python train.py --norm_place="pre" --parallel_block=false --init="normal" --beta1=0.95 --max_seq_len=1024 --dataset="wikipedia_en"
Each number is 500 + 25 x the weight over its row's rms, rounded and kept within 0 to 999. Layers, rows and columns count from 0. Numbers have three digits each. The size before them is the row's rms in percent of the matrix's.

# layer 4 attention query, 320x320, rms 0.0543, rows 87-127, columns 0-79
121:481507504521507491502556483474513519525449516525517542532526500487480503483490513498472517510499500471465542475436514509517526517507548508504527502491483503542471469501520514497559511541465497522483492508476532498485526538502501513482494506
123:517569495471513503477508479506516523459513543518507512523463507520497495500496542470495509509440510459475479497496515544514537480504514502530493497541525500495476454502559531517495475513513485481477469541497524532501509503472496532503488520
129:486495504489482456461552466451509523492439552520480528526501535482492452449505517502462555480505482460451505459478530498500508520520493550510519481518488464529497481527499520480541509513459479512497479498477529543509541474488467533501507494
103:517491493531523499504469501437475488523472453495516484440446492512508506475496456530500523493531507512508491525500475464531482524508454486506486508537491505487486504448507464513513514494521531481513500479522487482540478500488525486482500497
123:514514476522501506560510500541467503497543505494528533460529462508562550528455526478516460539470557509525523511510486516482526465526525512531502522465507496497502514506513509516510447517522513500486475498519488474496474527501523526496461521
130:497516485463510489494533469487520490507441495497491487486491522444507485501505481489487522506496500477488522498457489490555469545526450485528537486490474517483428481519482498480517527499508487491492498470521485515553529506547504489517556479
117:513531523513499524486465499510510521454495521488503501492515482533473537494467509521486523515460461504466469499505473517513526487464545495466492494538483485515505471482556526513487491470498539486478526462504548504491505515475492474477486511
092:481440531492495500482515501488501550508476510488481494574521506504479509496496525513492497488506489519470495477521509501470490487489552527461495531470462453544541506531517502516487490495460527526509519524447497497469460487488499484529487495
137:501489521519506531437504515455507493476497499518458543543461538501453475469514468491478541487476435509469482504511548484462509467482505526467471503510499490516566457482525501501542520513476508509489501534478523540512539496480511509499466496
100:524489518506509495544471497526439453503543513505498470516454472520498465461513473504495523528498486533523489490514490533458494493505500522474495508454528458510520497510475467547485467495493512490497467522510469464522458488494535515474483499
107:523508505442519481526487481465490505503457483513515468462457527484489515443486489506503518510523509489490516505469500510571505500499472500501530517532492531486445472475498474525507517518489482482516509477519516472554472499484521476475499494
103:495510516511509528486496505509488500495452450502514497431527523462497542537487481523510530501503496490528487523507498478532446512511485474545502532520464528477494482482513465461499552484511545514487528462491531478507499508513496452495498483
094:517558481544485462501498486504495505489510510511548534467474484488544498498498497504474503496484503466464492493491498505504513533520476514583490495543489484492486492464524483500535491506552524482493468485524498530512519506511489534496490509
122:539471483492517486478466502484487490507526510535462509520432510487490473506535492491478482482482487534488479521528512523487476504538429511515493483517485490470512500517470525516511479470507491491520476493510463513559501471510531506533469469
114:491453524449480501512509477528495497475509520481479509518586495488501509510483499496480504490500504538516506489499522473475483464512523481469508505477449481499517537558496527468493479460445506533487513484459490506501523491518467486522509504
130:481577465538510493461485512522525517494544553531495506541477468540479466483538509507491487497464468509472483499490513502469536518517534474527448486505549472494485471478500510510496522499555491479509467520521476521474513489494500547508507502
115:518521454454522473500492482479521510506481550520512472462470505498508484467514523534494495505506487485496484529470487492531512523527476487522502496540519493482457476484485532506480520475554470494518500484545507513537500504526522498482519483
101:465501494505477489471549492489546555502454526516487557496571531475491526524500545512485495483507503481486520494455512478511495518484511497535501512531441530490502505505517532442535528495492496530493527479483549540476540508514449477528508503
129:528480489519475506490511515498461457505515460530463508489489515469508460495525440472492514502472519499529530504496545521525479518500424502549490480517469554461476505510480503469525501500461494475523484471526466524551545498518509512500509510
132:484439524503502494485466508507483499484475510501453509505554515492467491499504479509482526505534480553486506497517515491482454482497503520462506494500469474489553552533474488499496510446445525524512544445451507489512495451499475481487465470
116:485463503544495515491532488485461458503503489503484527479487520446519496497492464474530534528460472508476530487508516498505458485527472541509499508464461451503526479504481474478539513505511520496495489516489491518545503500530526515528504475
127:489510488500479488454503496496491481470484468527491536476479538470506442503499471477475529492482494480495478518514532487508503511513426507545482476545487536479510487495515517479535513495482484493507508476510507534545558493496486502472470493
089:497476479461487505504495505538464480485567508509478473518480465528507475498509506479509493503488502523550506487538526498442496467503491486507490484461526468497511514530466490502485468511491478505503486544516456492508490457494512521517515503
095:485519507530498492483504499465550560517438496503501545502538545482490518506496539502513502496513500490480504499472489501525510532486522503529495504546474550492509497499513513485518549508503501505502518464486515520476521494500470480511520502
088:481476505473491469522526495520440477489534496527455482519479481512519474476530476488506525501511493497543504468492531511449500489491478502501493492432514451519499519509487485477497485519465482548495497542480493483496470470492508519506516507
096:508469524467517510499501487462524553485438497483521510477515541471489550526469521512495490478534510502488490515483479478554475504502501485476548503552467527477454490505517508510502500493477501502505530442487526498524501500506492467521509492
126:500519512449484481460488472544491479442502523513499501491477504474493512484481508476535523502446463501458476492507524516493505472519487514486496496506497449499523459531508497514501503475523490509494505515505514514532505468491473499483485468
104:527573485475523507520482484470547533489512510500504488516452479527508472506491523504481485482475483480514449528467474471499545489500538466499483492523523474514447466465551522519510475508524513481511504506512513513506484532496507478489521530
130:523491542433504488525499478511495512487456498476557476505516507483488581507459535478539492516496543477486504491498487529541517472503526520468557536487514491511514505518502486524478489512489466520495499505514518455486466489477497484473506477
122:489527493553486519522513530537488481529552502493512528523519465500507498526515488465529466512477497513509527505511490516451504493504512512530475479446524486522540514490479487491511486518532525487499480517496474503470520526528487526507489497
120:484448549545496496514536512465456486530503462536490535517462499480506512504506467469487530518500516505509514480501516534480474499507494540522505512477488507518530532489494470492558488546458522503507493505473499483495491508497495508512467500
124:499510472539497526495481528499517468517550464499507471520444453531486461522533485493515454480508511505499498506525484513508537511508453490500478463482555526493500504478466501524493481508543478453532461532538461518515514510498548527491495497
095:470533535521506514471509485479510555503458502510498524459531541478504544503489548498498513494500515475495487500467505482528472512510539481546504524555458527499485492483522483470505526505506514520479529473476534502484510508516477488509504480
157:475492506515499495457460492496491517489457505507462493503512510528451460489503482534479546486527475510478462493507514492505495511482507509470486482548484482493522512513520499489501534454464519504500533459454527511508527476479471479475470485
116:500488525441516484449477469493517537462445539506471503469521547492490505499503532529469535496517498503495477507498520475522486502488508473483498513552474496462474494520536522478480512456471485541491519477490534487507505475479473480505518494
127:504474503469498477561525494498489502516491502512518472519485503495494505475479478493509493518531525498519545468489511509514489512498503499495540526470494512500435504493474481509481501541461464517497494523497462448503434490487499495511547525
093:493531496506501497474504492468567546501464486497504529480538524495488538516476521518478484461509497467486497516473477462536521537492505476526485509556476547484468495482530517468527523509494488513514537469519534534475533488499485476516532504
103:472468543472470489444501506547506499470503527501489493548552490501483515530507507502514531488477484514514464455528511514467505495482515497500508479475511470504546499562519520486463497479483462542489506524472504537470521474479462509520522499
093:504490480500501538480466533508533495495494469469503493475509510483494531564511519501506448489517519512503512552527478499523500498500449482503474490531515543463531529508482528488504482478528499458529507469532505528503535520505505484499477466
133:527499494507487523560512518503493491513570471468514505481463465478544546514491505471516457506466509507525522530498488490499510470514509503508495534463523493506502496479493491529515472541555511479500483531524482480503470517525533495522507523
115:488452540516500482500542499490482512513495522513483543521569503484515493508481512490471517517501507493501517489508481475449470480491526542498528503447472479527528528520513497480510481513451512544490504534443519492468505502513475518526490511
# layer 4 attention key, 320x320, rms 0.0522, rows 87-127, columns 0-79
120:511545508556455478508522465497464501540523503528551505494476472487520484452502510506492501511506539476540469487441501472529503470477513498528536522505482454517482525517506487500540504513490475564488513525497520465503467466464553532535474498
111:509509468494455479491537511523484490511502521501449513511532545489513476454488502479505547500500487523489478501487491566497493505511495501510471511495452471505526484539484502507506524505476479607485498529502505522515475495521464553493530492
118:494528508514446501481523494493484509543502500533549530456497469485498466524499516516508486503482528505514459518487504512514519451468506433493523522529506480474496514528509524513518466479502493677487507484545509481513499469471526530536488506
103:495490482499463484488470504493533538488438507523480541477516510542507494508494521494515531475497481500516523484497527532500539507515505532496484529535515484443488511484506540461497493494501497674500536508481516505508488531518464482491505479
120:505484496530507517515489488539471461499512480479456489519452511511564511457512513480513521477518540523545452502527485471536512493503489490545482445464485466555511470495498489495502564509485477388518478512468487515492467524530514544459478457
121:497502446493503526468511496509535507454468511499486523425511475487489478507477525523497492525478560450466524517487484497483534498497469455503500521526493493462486483502515517484541435515495484550507530482512488520536521524482515504458537499
109:487466513504457489510537519501467494532487509525432506513505530508526501474504497501511569515504503509523465509487503532500502519524505512509486517512447494493505486495492497502506489480476497674513478503475498493498494506521453508509499479
094:505508559494538516504517496498434495540539477485524463513497478484515518515529478504504459532469504534517486503524479489519442486486511468517512451481491499525495478501484474518502473491499537410522480486502465480517506472494519484518440502
136:492503517498505483519494508495491540520522530518492469518540517494485531493500515493516489489520465502486544472475502549460491526490488497495488537496478505490513535527429506460473460483491520623485521482538490488497508461513461486530501537
109:492486511483540534493500501498498463482530493475509480503526476485476475526494483509486476515507519486463497528530507466527488488475482483498532477465490549535490499516533485506490501492512504338505506464528512474470539479479511486519505508
104:528493461496469486491479514485504517504457505511498527475488523530500464467487506494519534471499509501506499487486523520504542491506505514487500532515489503483515488495526540474515494519481488685473539515500512512533472524497479513485498505
098:515493462488478482512498506513513537489473513512465526473487512541550505463506501493521518476487502505528528489486503494466516504548486506506469525536501463480522480483506542470506484509492478660488523518475476521527481525511479483482495501
095:496482482518430510485507511512520534485451519517462532466520539518538502495498530496530525470504518500506488487487509524489525481500485495495476532523500449464505518499489531474497508485500463650512509489482498516516499514505482515493522489
123:495474468477507532509495527510526512450463516499453484487566529459501495556507505502505494489507453512439516513546522567478508509490455480474480516488521540478497488516479528496471479485525541525493512481514497528521521506522468484442545499
108:493497562484531539500518483484467494471529440478528483502457471477503524517496492517505474493532508509509466518523526474542469454506500468495516468499497510517511483502512479516504479488543514443519445468504473457523536497473541479494478522
125:475512514512485498473519490501532494492472554483444518512556505435489504511479504514505480525506475497426482501464515535515488515502489503500491483491504505507488537529474460522468501476504499425518492476476485498460498464515475555516532502
113:509505486494473496465490506485553523483434503483474541476513509461489472519466513503492500491506517499480473504513556533520535499520508491484476502497514512466478500484507516492509484491515522669513517493516502502518527530505489534476523479
103:527519505538443466504506497503491538528492498519521506493472525514531527492508520500504536495488486530549483479475500526475513495519521501508482512548501447462506509485494517498510486499497509673492496532474506526509468504503507506492488499
124:512501418500495518540459495512556510420485532519503506493517520526486495495484504516514507467543502468475560449499535491452575532506449526471477563528496519491496527492499520457507492532512471500448532500496523519504476513480477492441560518
128:480462561476511512509503509480479505511516480531541483505484484500495540533508498521521489514493497518499531534538527478509473467495495460483532496502501515486509487476518508523495483463513531617525484470510470470511485486473535468493465512
117:498485433507525518497474498547473481460542537496453487454511447515522510485490526505525478500485575455479548505496449474484532519515446460525485496501495490520520482489473503450532456513470476433527519462526466523516506504508505492471497489
109:504503439490461484522496512490541535460464535540494509492512536516500483489497520482520521472526494483503537478459531495463531499522483497491489554518499491460516528502490552488502500516502464690477516494509508498506496506498485499483524516
099:497510524475553527502497493516502469469543477471494478517505467472486493541501486499493468508501517488461492511542499485507498500485471478502518475466504546533500493513514478507473493504501510298497490488510504508487521485486512497502512524
102:511510488518451463494496491506494532516468524515495509506490527533517526471511519496517539502490478527524491475478479527476510522510527514506481518535492447468498512485482524501505497498487504694483520519479500513512448508497489509491493507
103:503496531490546526502499485496486468491537486478538473489495458474487484531494498508486471513489518480479497518528514469525484476496481479503529485477514529541495488520514474508492496494511508311505477486520515483475533475483543497524484522
103:513502488498464478500499497502501536525472497512488520489491528534521521484506506489507528494491494518543484504483499545481507514519512513507483524533492470464504478490497526486525495502505518703484514513470492515544464536514479502475493473
125:491461465468528496477544540501441471479533515489448497506519502469532478496480517488542506514488511488463506520525464513482502493534460431510492494479460523546541446508522502513532494523481471569524482485534465515527511492493494533508497535
099:502496499515461510467516518500511513518453493508467518500514531459508500522507508474456501502498472481501456494501562602541483496503503536518492494502503486446469509542495478475494483457504498537510491541466556486505539486530495486509529465
128:528489498494518485481528502508417458553532485481519523485470474524528465433489481481502515514475514510533469538550444449505481467510522496519518472478467496568529426512559504516549545521465478525491500521501459487522468513472534525541451505
109:490501517519525515513509497509491457481534496486506463504514497481488520507493507510503482496506517469469506505519465451504480521478488509519501478463512507535498524498472466501479511503477471260533490490486497503468519474505540487509503514
118:530517497519500500539470479530490493519545519540560481492489469549514510479523499510520484480478519503536534470518466462467505502464467518509505500502510477536507513516505517474489522512474460390479522501497519502502466481468545473510491514
112:496499462483523522488501516506561472466475534492464468539553518480463496530471494493466485506532485456446523481486474501500495530476484536477491512470516557488481539521456507499484535517483471334482522492473498518473536487542474501489537498
101:498507472511454474502502500512492537543482521502473516509477525532543507459504505490521527487485489520528494488484491517472518498525510497513482509545497448474513495493496515502495495511498497688490502530481489509525447517503483520478497506
142:477494539472474472499515516470499522544482515556509518518485511502489509520505517507527513523515463500509517519481561495504495475511515464479514535530485510460499526478503515497488468467499525743496490474512502455500494486485502481528490509
105:513499516496478473488506506479493542524477495514508532495477512517516504491511513497506506497497464542538483499482549542498518481528516484497491508539491477471512489504516522504521486486521531743492486504508487492516460518484481521500495508
112:509491503480545522499488473521474480494519467464565504472494468495490482497498477528496470520482514494493488504519487460516483490465493493501543483490509523537473480511551485491502500522510520296482498506513503496506474488456534497521487525
103:519505491521456466498491501487511550523468501508501523514498542532521514476504504498514529491499487529543506462472498537485512495521523524503483522547498459435502505487489529495499499505504500663493507517473499520525453516513486505490498503
101:505514530469532493515559497508474483488563494490508496519502482471507497503510483518514476533466483524490487509536464470467486505513497465515508453504472498539505485513510489544484482513524515393512453483509473511470499482469514513536505539
101:500507446514464478501500524492534510501455516523464511524519550537508523495494519486508543479514480510518529485486484542484500507525517545493451531498509490440515500482469530492508515500482486643481512521475497531522498552551456488457510463
129:508478459517522519490464511523516491489496502473449462494511514517536499471488496487503492475488513493494494468521444540521506526508482549519459469476496497517500472496463478475498526508483474290526502517496513544506514516557489489459499460
110:521519544518508522532486489505470497530547466487563494493461452485504528514529501500494465514479521520533472500541504456522472495473509458523533462490517476539492494512516487522492493477535518372521466490535523485496493466467546497513469503
# layer 4 attention value, 320x320, rms 0.0452, rows 64-109, columns 0-79
095:477505492518515493502470503532494499471530514480479480484533530533492532477490492512544543453487490507471517495491500484534491503492469505512430522516470497501519481494471495443428504506459513496544526469496492509491492511490487472521504511
106:456512532503531474489504497456493498505530521494533554491461461493493519434524501494531535466499443510502459531506477445475475518516501439466483512505475472531509538524512484515504494512499505499525488504499528524483453464515535529559512513
102:489480516494492508470472484507492485507527464481475431533475521520481481490503461486508535494494506516513485511476505491523461500496462538509509487501481513474521469529488530486498535494476509508547517523473471471536495489483484497445495512
104:508486488529532499493524464503489505482521517518498527445505445545465532503513495541480490435488423538496486495529527525527524486478505528479498476508479517484494530549520499488501530489463458508505502507487491451477505487481509525570528486
109:500540470523458516529477473536481506524504502509464428513546487466514492502461495472509480454486532516501434489520493504516494485497499522498505546498513523503522502518472484482504486497502535503483492485470488524518523527532506463515468505
104:518532515467472493498521487507495479493503519503521440506500513487504494493520496469490495543526510466521547529466565507480458454529529488523470536498514514461524511514510506480495484520526481498495519501513495499497534527516495502494490469
109:463516514478517493494512519500497493508521472508486484512480492518509484441527528483489513450496470494518499554494479456480490479508531527516532508502423494491500568518514501465538579529505495503448499505516480488503496485497484570491497485
109:540532484533539495524500480533496501504508497482515513480499526482507544468493521530493523513539494500494549498493476566503503504508483462464462454502485526545481467488495485507500506516482500503591498502496510518481511497503516468514490477
094:500529497538488492513492533502533516501473470473526544531489479491516503551510523514514466492477478472498417489492498465506528529492497506485505470504556485522491486464497501565453501461522474500538481557529516549459517520501477494493530503
102:479473492551521490448479497500499517487502484449516537525470507554485520533502504513481484503457485493494464473546471465492496524507485514512518524500478520502492506495519499499495489479476533504522528541473474539492464492480531513522543513
101:510501517507489512468516499535515497500488472532520510467509493441493458523499528485472466539474516496502524510509512508488506503469489499535515442502515479457492512477510491456441509448533510500501476484516559458505497505519529496481457490
111:488471421497486496484514500498501508500506531500499546486479453488493529450515495509466496508524500493488510514496513512519497499519520501487522498504498540526473478524506507560552463482467505503502461478474491540496510507506486542545515503
106:511545498515559500448458477512518504465507512497529517484535503526497515521534498515501518479494502518526455517507533485462521500473466472484498495503524488477503496500504496506442458522520535510497526467551527533490528507506530465551516499
103:529477491567483519510460510528488500470515473503495499499525468436520514532483502524532541523518494511487479499516497545505502500483462469482493450497524493518511448515506501497482482479526500504535454525520524461497518474515530467463520488
104:487500444494509530458532481515510511512529552506512495498457471477504534522484483522477490521492506525504451496493480506515505477482475510522503522498482503457511441525460492551494460508468513506529493488510479444511479479487484540488480472
116:512517490524507509495518495487492506503509508530497468499484568525548518506484498523534511513477520522539472459515493463547494463506484551531460554504470511481496494500475493478441538538480490493544512519475486461482511470530509508550470446
107:437417505470463492481482533456498511519487438492484480526455492521530470509495499489521528483493510499519459477486516502495502479535511502488517520488435501499493478493517473512549552493517514496513483522513480481541503517487479504444487496
100:535516542465493501515528484531485487514503528495489428516527494480514479501510502470510508468500511476529537562469529523532499497518515515496484453502543505511508539482484516511457526476499453509510478485489520506488521560521493475479484455
098:516498531549510503485548455525492483481512498499534468481506452521488513515517494502501498501492488478509525505496522482491484537496510516558506530512498474494511472512498469475505470522534515505483518526477542469493462518483562513455498525
110:522522514517504506505483456463483495489498477498514481479493488516465487485514455505502525513527493500526511518520553529497471523492512508485500531499504533489509480549527508489529498541496507498483526527471501458496524512471537488485523526
109:518542504555516508491497504519500479489522450502473498453509519521492460482494513535506522467479512510503516526515473504509520524473472514485506434490437534497516505512514491510479560475507482513514470464479495470496491487479503491489469522
098:538511484523514501502495536503500481523480514500481441483562500510507502502508513479534519515503504472486553496465509529502488494521501536507469482505506546511518455497494530472493475532536459499481491500519517543499514540528474445476516467
103:518494488492505531527490540522515492508496508510464466546542555461493493551511511465472509517496533501508533504518478523476486472466527536475482504488482499481490517515478515459477509508513446508456475500532499502508535483551517493473512462
092:465456503447538524476459545520522485507462541505470496479511492526457494481514504499525511491495522506488507498501447486504508503483477512462480492487456483503517507515493507460460535497458496504513527449513503505498477455540499455514484451
108:474473528501529514532462517452499508533472468502506495480510489465477538434501491512507506509531509467487551480502487532499508514500503504491525517506580492524479528456464470519534487480525537501473491493499542524498497511489516496464483537
089:538526502515488494516547500492487491533504489508519479534490474484540541502510516487512494519529456468507542547463536520501482472517552477490458524492532517511482484496459487533510450509546441497500462522508520509489510541525472508480519449
089:498494536488521506507468553519481503487482493502492455536501513503500461533518504501475529506472477478499508531519471501477494475466442512540492451514526479485504505496537526465487525457471522515523481521482525488507497488492535464471483505
105:473483487499507514523546497497509504506491466471503520477476515506520516477475528494497484451498522488495516414518455548535544523517526499496503473490464503522475536466457464490515529486487522507497480486479482532504496506472483546466441529
105:541550467532461502526498497556508506495497518488481507517511542506515489525485498498469446509469502481459546517524505494508479522504524503506430515503517547480516487492498513511452478480516467500507505520440506528486509540532485485498540487
106:489529486530522506524559492584505485488524509482489538491488532515481482484479506524500496509540482500490523470505460441503504553490510510530495511510471487507470527499504477562511492494481504510516493491482508477495441464497476559534465525
108:456469512466498507538442497438508512508448514512472516480524457527473489531476484504504492463505472501480542477476521505524539502464499549416540520501522544516502534534531509509522526496480461502448540449510515498492521483490502483540493526
099:534536562518475495533469503490483493489522471498518460514481523490531464525513477492477501523497496499549453524522511491509460466532489487549478451503496480474519502512521498460441529480516493506523508519499481466498506524509506498475506500
112:460487536452486519520498489472494503523477489521518501518463513467539520469485485499521489513492516504493472441462488518507500498518463521508533507498515452498489491489507506504511517496503498499552511510494498488500490447506529492489488462
100:519549509523535510464483501465497494491526487507506498511497454516508477565511527519466506466480503504553435480476476551482537513503475475473562482493495507492510508515553501556538508540504524505454483521540518501507520460449490532492490490
112:429449493463492510526432514430514509503469498511465478502511530526496478536499487506526505512490491511497528473511531480512484465480488551453520526498515512499500495508511505487469531495478511486450536463486470455509519498473499490501504518
094:489484494473521488499492532511501475530484476505502518492510506518475493450517504465522528505544492501523560499504513505496484482530546522485504506490410498535466506473517499500532532560515468493463511472513515516510484486541524515493487490
102:517515483517492495494495459551492500486504492468487474488505510488471506486515502476514514508497471525467526555497528515457504452459502468490509505483498492504508510495465467490530501497494520509497510492505501488519477530476473490467495507
113:542508529537485501530519493517493498524501496523490521535549496457511508507512519533525500516482489469485480532483517455460496518459506514541472484509507461509506500511486495553473528483549452506500469523523533460472493492484508491474528446
102:513539421507517478472541476501496519452517525473503551485486486541509550496481497542470526484477455519499479475511524509498528526494469501522500493500502502508491477504509514517507506524509541498496479512503501504480498490458437567518508502
097:500483533525467514508475518458504493511489537512530495487539486473499500489512493508498499546509537466489500515531526462485454503491537514553485569503503500502517518500487487486459485492513465499483510517492524466465521486507535449499528499
094:519520504491527503496508494500481525507515508555505500494496447485516485514523496499474508479468465557543471556475516502495519468506483497461505439494485488485499481544532534502474486512491470501496483496486484472522478504506526518520510463
095:470491469514504502476468509494516510488504499500473483431493493552483485554508519493462473463512534504515550508520444515552514471484509475466459533480459554481505528489486499504482516458474486508514486444459476528503532548518519540554467508
096:522516493489482543494512509463478493535515513528511462498510478454526500494479494481482522530505532494543409502499501512538471467515486494581481479497481476488508514464490481469462524476487514497540484493529498456511517486534481490509451475
103:483472517507499495494482490448500493492518447508528521444469456547481491505519472516493499484521465520522461535492530493531512500492504483462536498501477515485509456511516490504502499521516499494468490464502490448514511520455499523487486546
106:492550497475510500485485474440484507499526482487520500514454454500514551448504474492497479464501494519527420504477536504506500478532500454497478563497522512492521484520493476489530489515469519504538484517513504553509547522500495548549484501
104:536480470512512508538482494560500504464507487494478532507494534499480492477479486507510515509500501539485526443503456537517518513498459532430507413495463530531472461513529527534509514495512515508500482475469502513515459464487511499453491502
# layer 4 attention output (transposed), 320x320, rms 0.0473, rows 64-108, columns 0-79
095:477461508493486489501470523501490512501514475518530528485502510534480546519502509508550487524530479484531524497493503448443510471527509489495483486510496476492531522531481516503535481508551518465458493531502463489483474496492524498489502507
102:485506492496513480497512449466498489506475486505555502454529523534529524549491510517518493515546553488483548528526524537480495483483464526530535493473488526511496471494516536485450467498539463492434509536480449453486479498516516464484508499
108:514516489502480509510507504497459502511497504537466470476458499517486478500486518501494539509507457447518490503493469468509503517525466500482512529496523497514497558476547491531534474542505564485480510515537523544513532508524443488517498506
104:484537480498472485471494532455488520518481472533519507489510475510526528526476494509521491535566550496503500523491542508502483480489478494526524471527484544452500500511438519495454479500498497455474526475485475477494471509471505480527516483
107:510506481540463500464488519474499518460463453517550509519499498530506538527490466501499522525492521468474532484486466458513518476503511518474490445504511496470491506506520540499503503551529522511542519505487520488464510505549486523545532500
100:499516472542514549457486537487479474471481492521501480514493473483482468493504526540481518496501469517521479506509455560527475487509472505515508500487495492509488527472509508501564555508444468522520521480483515523514512465492447484476500452
101:528530482485534470491521494464515504529533507525524486489491460524494470531495508518467510487508529470499524501467486529458517538516463487502544497478544542489537511522467476489453494533483505478497478500546473514500530518521531486498488512
108:507449493509513497524505515481478514467506480467454537518487527480497484461529488507573504505489507481511509490533486457475503509506538491497463518475490496488521497519495489476524435464528464521464490521493492458501462496500484522492526492
088:510478513477489482546547472502543496502507537437433470486491519520492538489490472477466507465470470507469508465513478465491458470484476505489520511518491510475512481500524522509493482503505517569535502477501516463506491520497532514516493486
105:511510528515461475517501468471518452549496479517481521479502511512487466477468494449485530484500461523520469487492542518539493492517455515496516538517517486539472518492508490500525482510496517512474507473475532482539531488448469522480464537
102:539512488498494522487492521481487492514536528473479510557478508490497493459532510516484511478530498510456497497488496519513468502524524463534495498478484526482485481514505527488561525501481470482517506457523495523521502476472516509499550451
104:480517519488547495504497452479516514491478469520535486502546536492514538535481470471493505510441523494476514500510520521494530475518514520506497488536506473519502511522471498480378470502514509475532523469452458496490494513532513477494489536
105:529467499452488499506489507477501460464540478480534526483451527487466535503520483493541513512536549511487559513513515502479459463516531482524496440491467516533482500554521559482496455477544453498490509510472500500449456478502515489490504476
099:556462505484489515498525485524494506520467493446462475496462520507497552482521490483496490516518537467467547490502479469525466481517498458491497530532483518472457492518536519495520434471525517468495508469500512488509457476493507494497553481
101:514518549498469469515497504502484505518456470525527490483477515509500485477444470492504529511482508479477479508494509459513499506507507534464512462533535510521481534512512521486453468498485526443481502466484503508537494491492507446512505541
111:495532549510492485488537510518491491495456477471498503482496501485484463486489490484522512511520506476504505531496475434471505515510486542466485463473526550509486529489524460511573494493527503496447490514498542439470502505506463505475507515
109:475516522469523498549525456520548530539504533522489475459515479502513497541463521498451473452452504480509478493456508502511519528480486516487526511517517506516504488465499443510444518509477543492483494500537539515513546549519498507504453546
096:470509462527468522456504525505454522443470485499540493542516490501526535485522506524535467531552488487497488493495439477478504518519492471503468476488458506463546494514483528523492519518520472491522503535533508552449477502542458510519502451
103:487493477517468503492482493485495480494467508491511531490454517480497471461512527501482537524494455515501477503506477535558464503505470499484523537472523495524468507508546510519546528498471511499475481476474523518506531456480480496492525468
116:491515480500467524457505535484481490485452509530483487478445482475503479500518512488490539535506465506512477524509477550550473477513441518529507518481502512531482515489531498492556486496493506516488531478473529514504526482495435500491510451
103:501486469485501488521512536501479540544539517503476518500479508503497557502470506510540488503563501464461505523520512486490488481505509482506511488492513518470509495510514511505495446511535549487494487511543514485483481482522547495515567460
096:463491478504516506520495505525478513465493496482458514519522528483465541517508537510521459487512479509499512485485468488495473516504522474517513532506517470483497540499500479550524544462484540531531476474488518498471511497516500517520502487
101:525501499498465495462545517532491531535437534476450472531517509500509503509487509506492450486530518505491474506489495531495496511482489534476517523525504494509500494471487470506560555489478507536551482497489522497502492502487519503538504503
104:508519510493476470508487505495481507524516489503522517514547501525501538527489522513529465484567507463513509481474545475437488503525498496522491493494482502500520514519477515504503507490510494486457498541558460490503495520486522498508493542
106:468462483485499504495497500535540512454497527462482525527479481510524511534540516480501519515414483497497523497494461500486504504499508489491461506472481488498549435515528495480477490494507480512528500501487502480472529500528491509482506479
096:461507510527504511474520484507506513456431514456495496503536523501511478492505520506489483506445510510483465495512435513531503519476510522490519510506504493500480503479506475508470574459470488518535474493424507499475499477499495502498471494
094:544475510483478499465508528481487527522534529489444524495451464510497534496523510510514488496518512485502524477487493472482449513528474451513492536516514500464531560510505487521560474521515515484490510482552468498502492500450468493516507496
109:484462493489500459568513491533545542511522535524479532508539517494498485483498516511497483474426470518515455523470511455480528523473533495477517522506518493501537445508486455526457521492472530491516487535527522496525502543522549522514511522
106:478495487570516506436498508479469484485457486486493492545528532500501497490520471473517524512501468514479487501527460512509498468523486525483489508501496478486477531509497513497557531521516509511553493484467465526491486466495485524508514467
105:507497522509514475518479497473515521506500470510566527536536494535555480476508491472552502507477478504500505491507496460472545473515507515466466504468519523495546503513471487464485487526527496490500472527481435473513525514486514520487516540
108:472482485482476495516507570554498534503502527503479522495515463496496554526506496516518472534519515493500489516501542513492491498488492504520493462508465492464534461477488524501468504514511520548497516527517504485453485541531478505505484464
108:523528495499486534443516473495478476521482510507506463490445488502482418446503508519458538498520489497495479507496467520529486526503493532489521541511499519500464511492534505501589493523498473500485506491501514510512480459506487496478531471
105:520513493517474488548511483530485468499491501474480481492496487502511478504501510487476493497485490468503505495485479434533472539513436479482485521475490532533491480485505506519474483487456510497448516482578528465533524544509420514488465533
099:567487503405500493539528502501520482498528521501466475465450520447458509486516494492494516477478511497493532512480504476520466506469526474539521478507512536526489508528521501503452450493483521497519521464525523523499479529516562491517504511
113:479505555469501478484506526556494516529496527490508504462458456506486514536471515505498504498522544490492512517482548523493525545525470520488485466525474517503523494482491493506507508512524503543476490500524528471485514510525456479485466491
093:476522511492545507491527450488514529487483517486510510504539520486537480514527545512509467484467502516539498517480509531471537512478520510524496536455528506511526485492487421496490538434492488539472482538497502477494514538522484505478487516
104:528446487514522524476494534485480481498528499521516509547475509512491478491500507525484511512526568483497487481531525545523521492522536487480495494511492457517511472486496532494517467528508474509514467516469516532508494426483519481487511496
117:500480475536504497489537549505490514498481506443461496490482490514541545521499502486499494505529528475440551495537443496525445476473463498475509491485511531464522498491508492485494487482507512502505468471503506494474514488483523467524487471
099:532476512453549483530511500512489498496547479516525480491477537480491501479532474494537496518480534504509553525502513476508499501503523453493493483526502531481506532548480492533430439492509504472492488471484465485489450475509581451495519520
099:472540485537455502441501488497502495517427477499516499500503472506499493517499512487468513500532456511495478504491487565534472479501462547510528508496502488500467500485547527493591547528483503517488509472478512508501523459479455495481510457
093:531517512467501496497510490502472517486503516473527486472487509484493489521477500530490487502542572470457530513510506485524471536478488480515528477521498565476467530510480515516428513458520494441484499487515485511490476492521519469522512520
099:471516527489487479507486495485529531532472488497526545523531528484499553511458497510529476518499516499483483502504543501444528499535498539506491447519502490518495479525449492500472518523531494502490504504473518467481505507535503509500516494
105:506556517497490529462499480511507518481491484478512488521489473522517457493508491505487508499457507489488523503480469459464511508493567523491467474480522518477493487523535517491554470528509465484479516508499493517490480495534515495478563490
105:484521530459516543498496487512525521506520538526524475478456489498503487524513510514479516512491522500473495541501506540505526508483532517521532473514501531520483459502530509509466501493517519494502501503487507534484516496555503487491532489
100:483499485477521518518495494491521491431494502545527455462503506494484472516523515520495523528464498492508519532481463479478492476486488520524526469486484501528501508510515517482438490514489484482498551505492463519486492498553528482495502501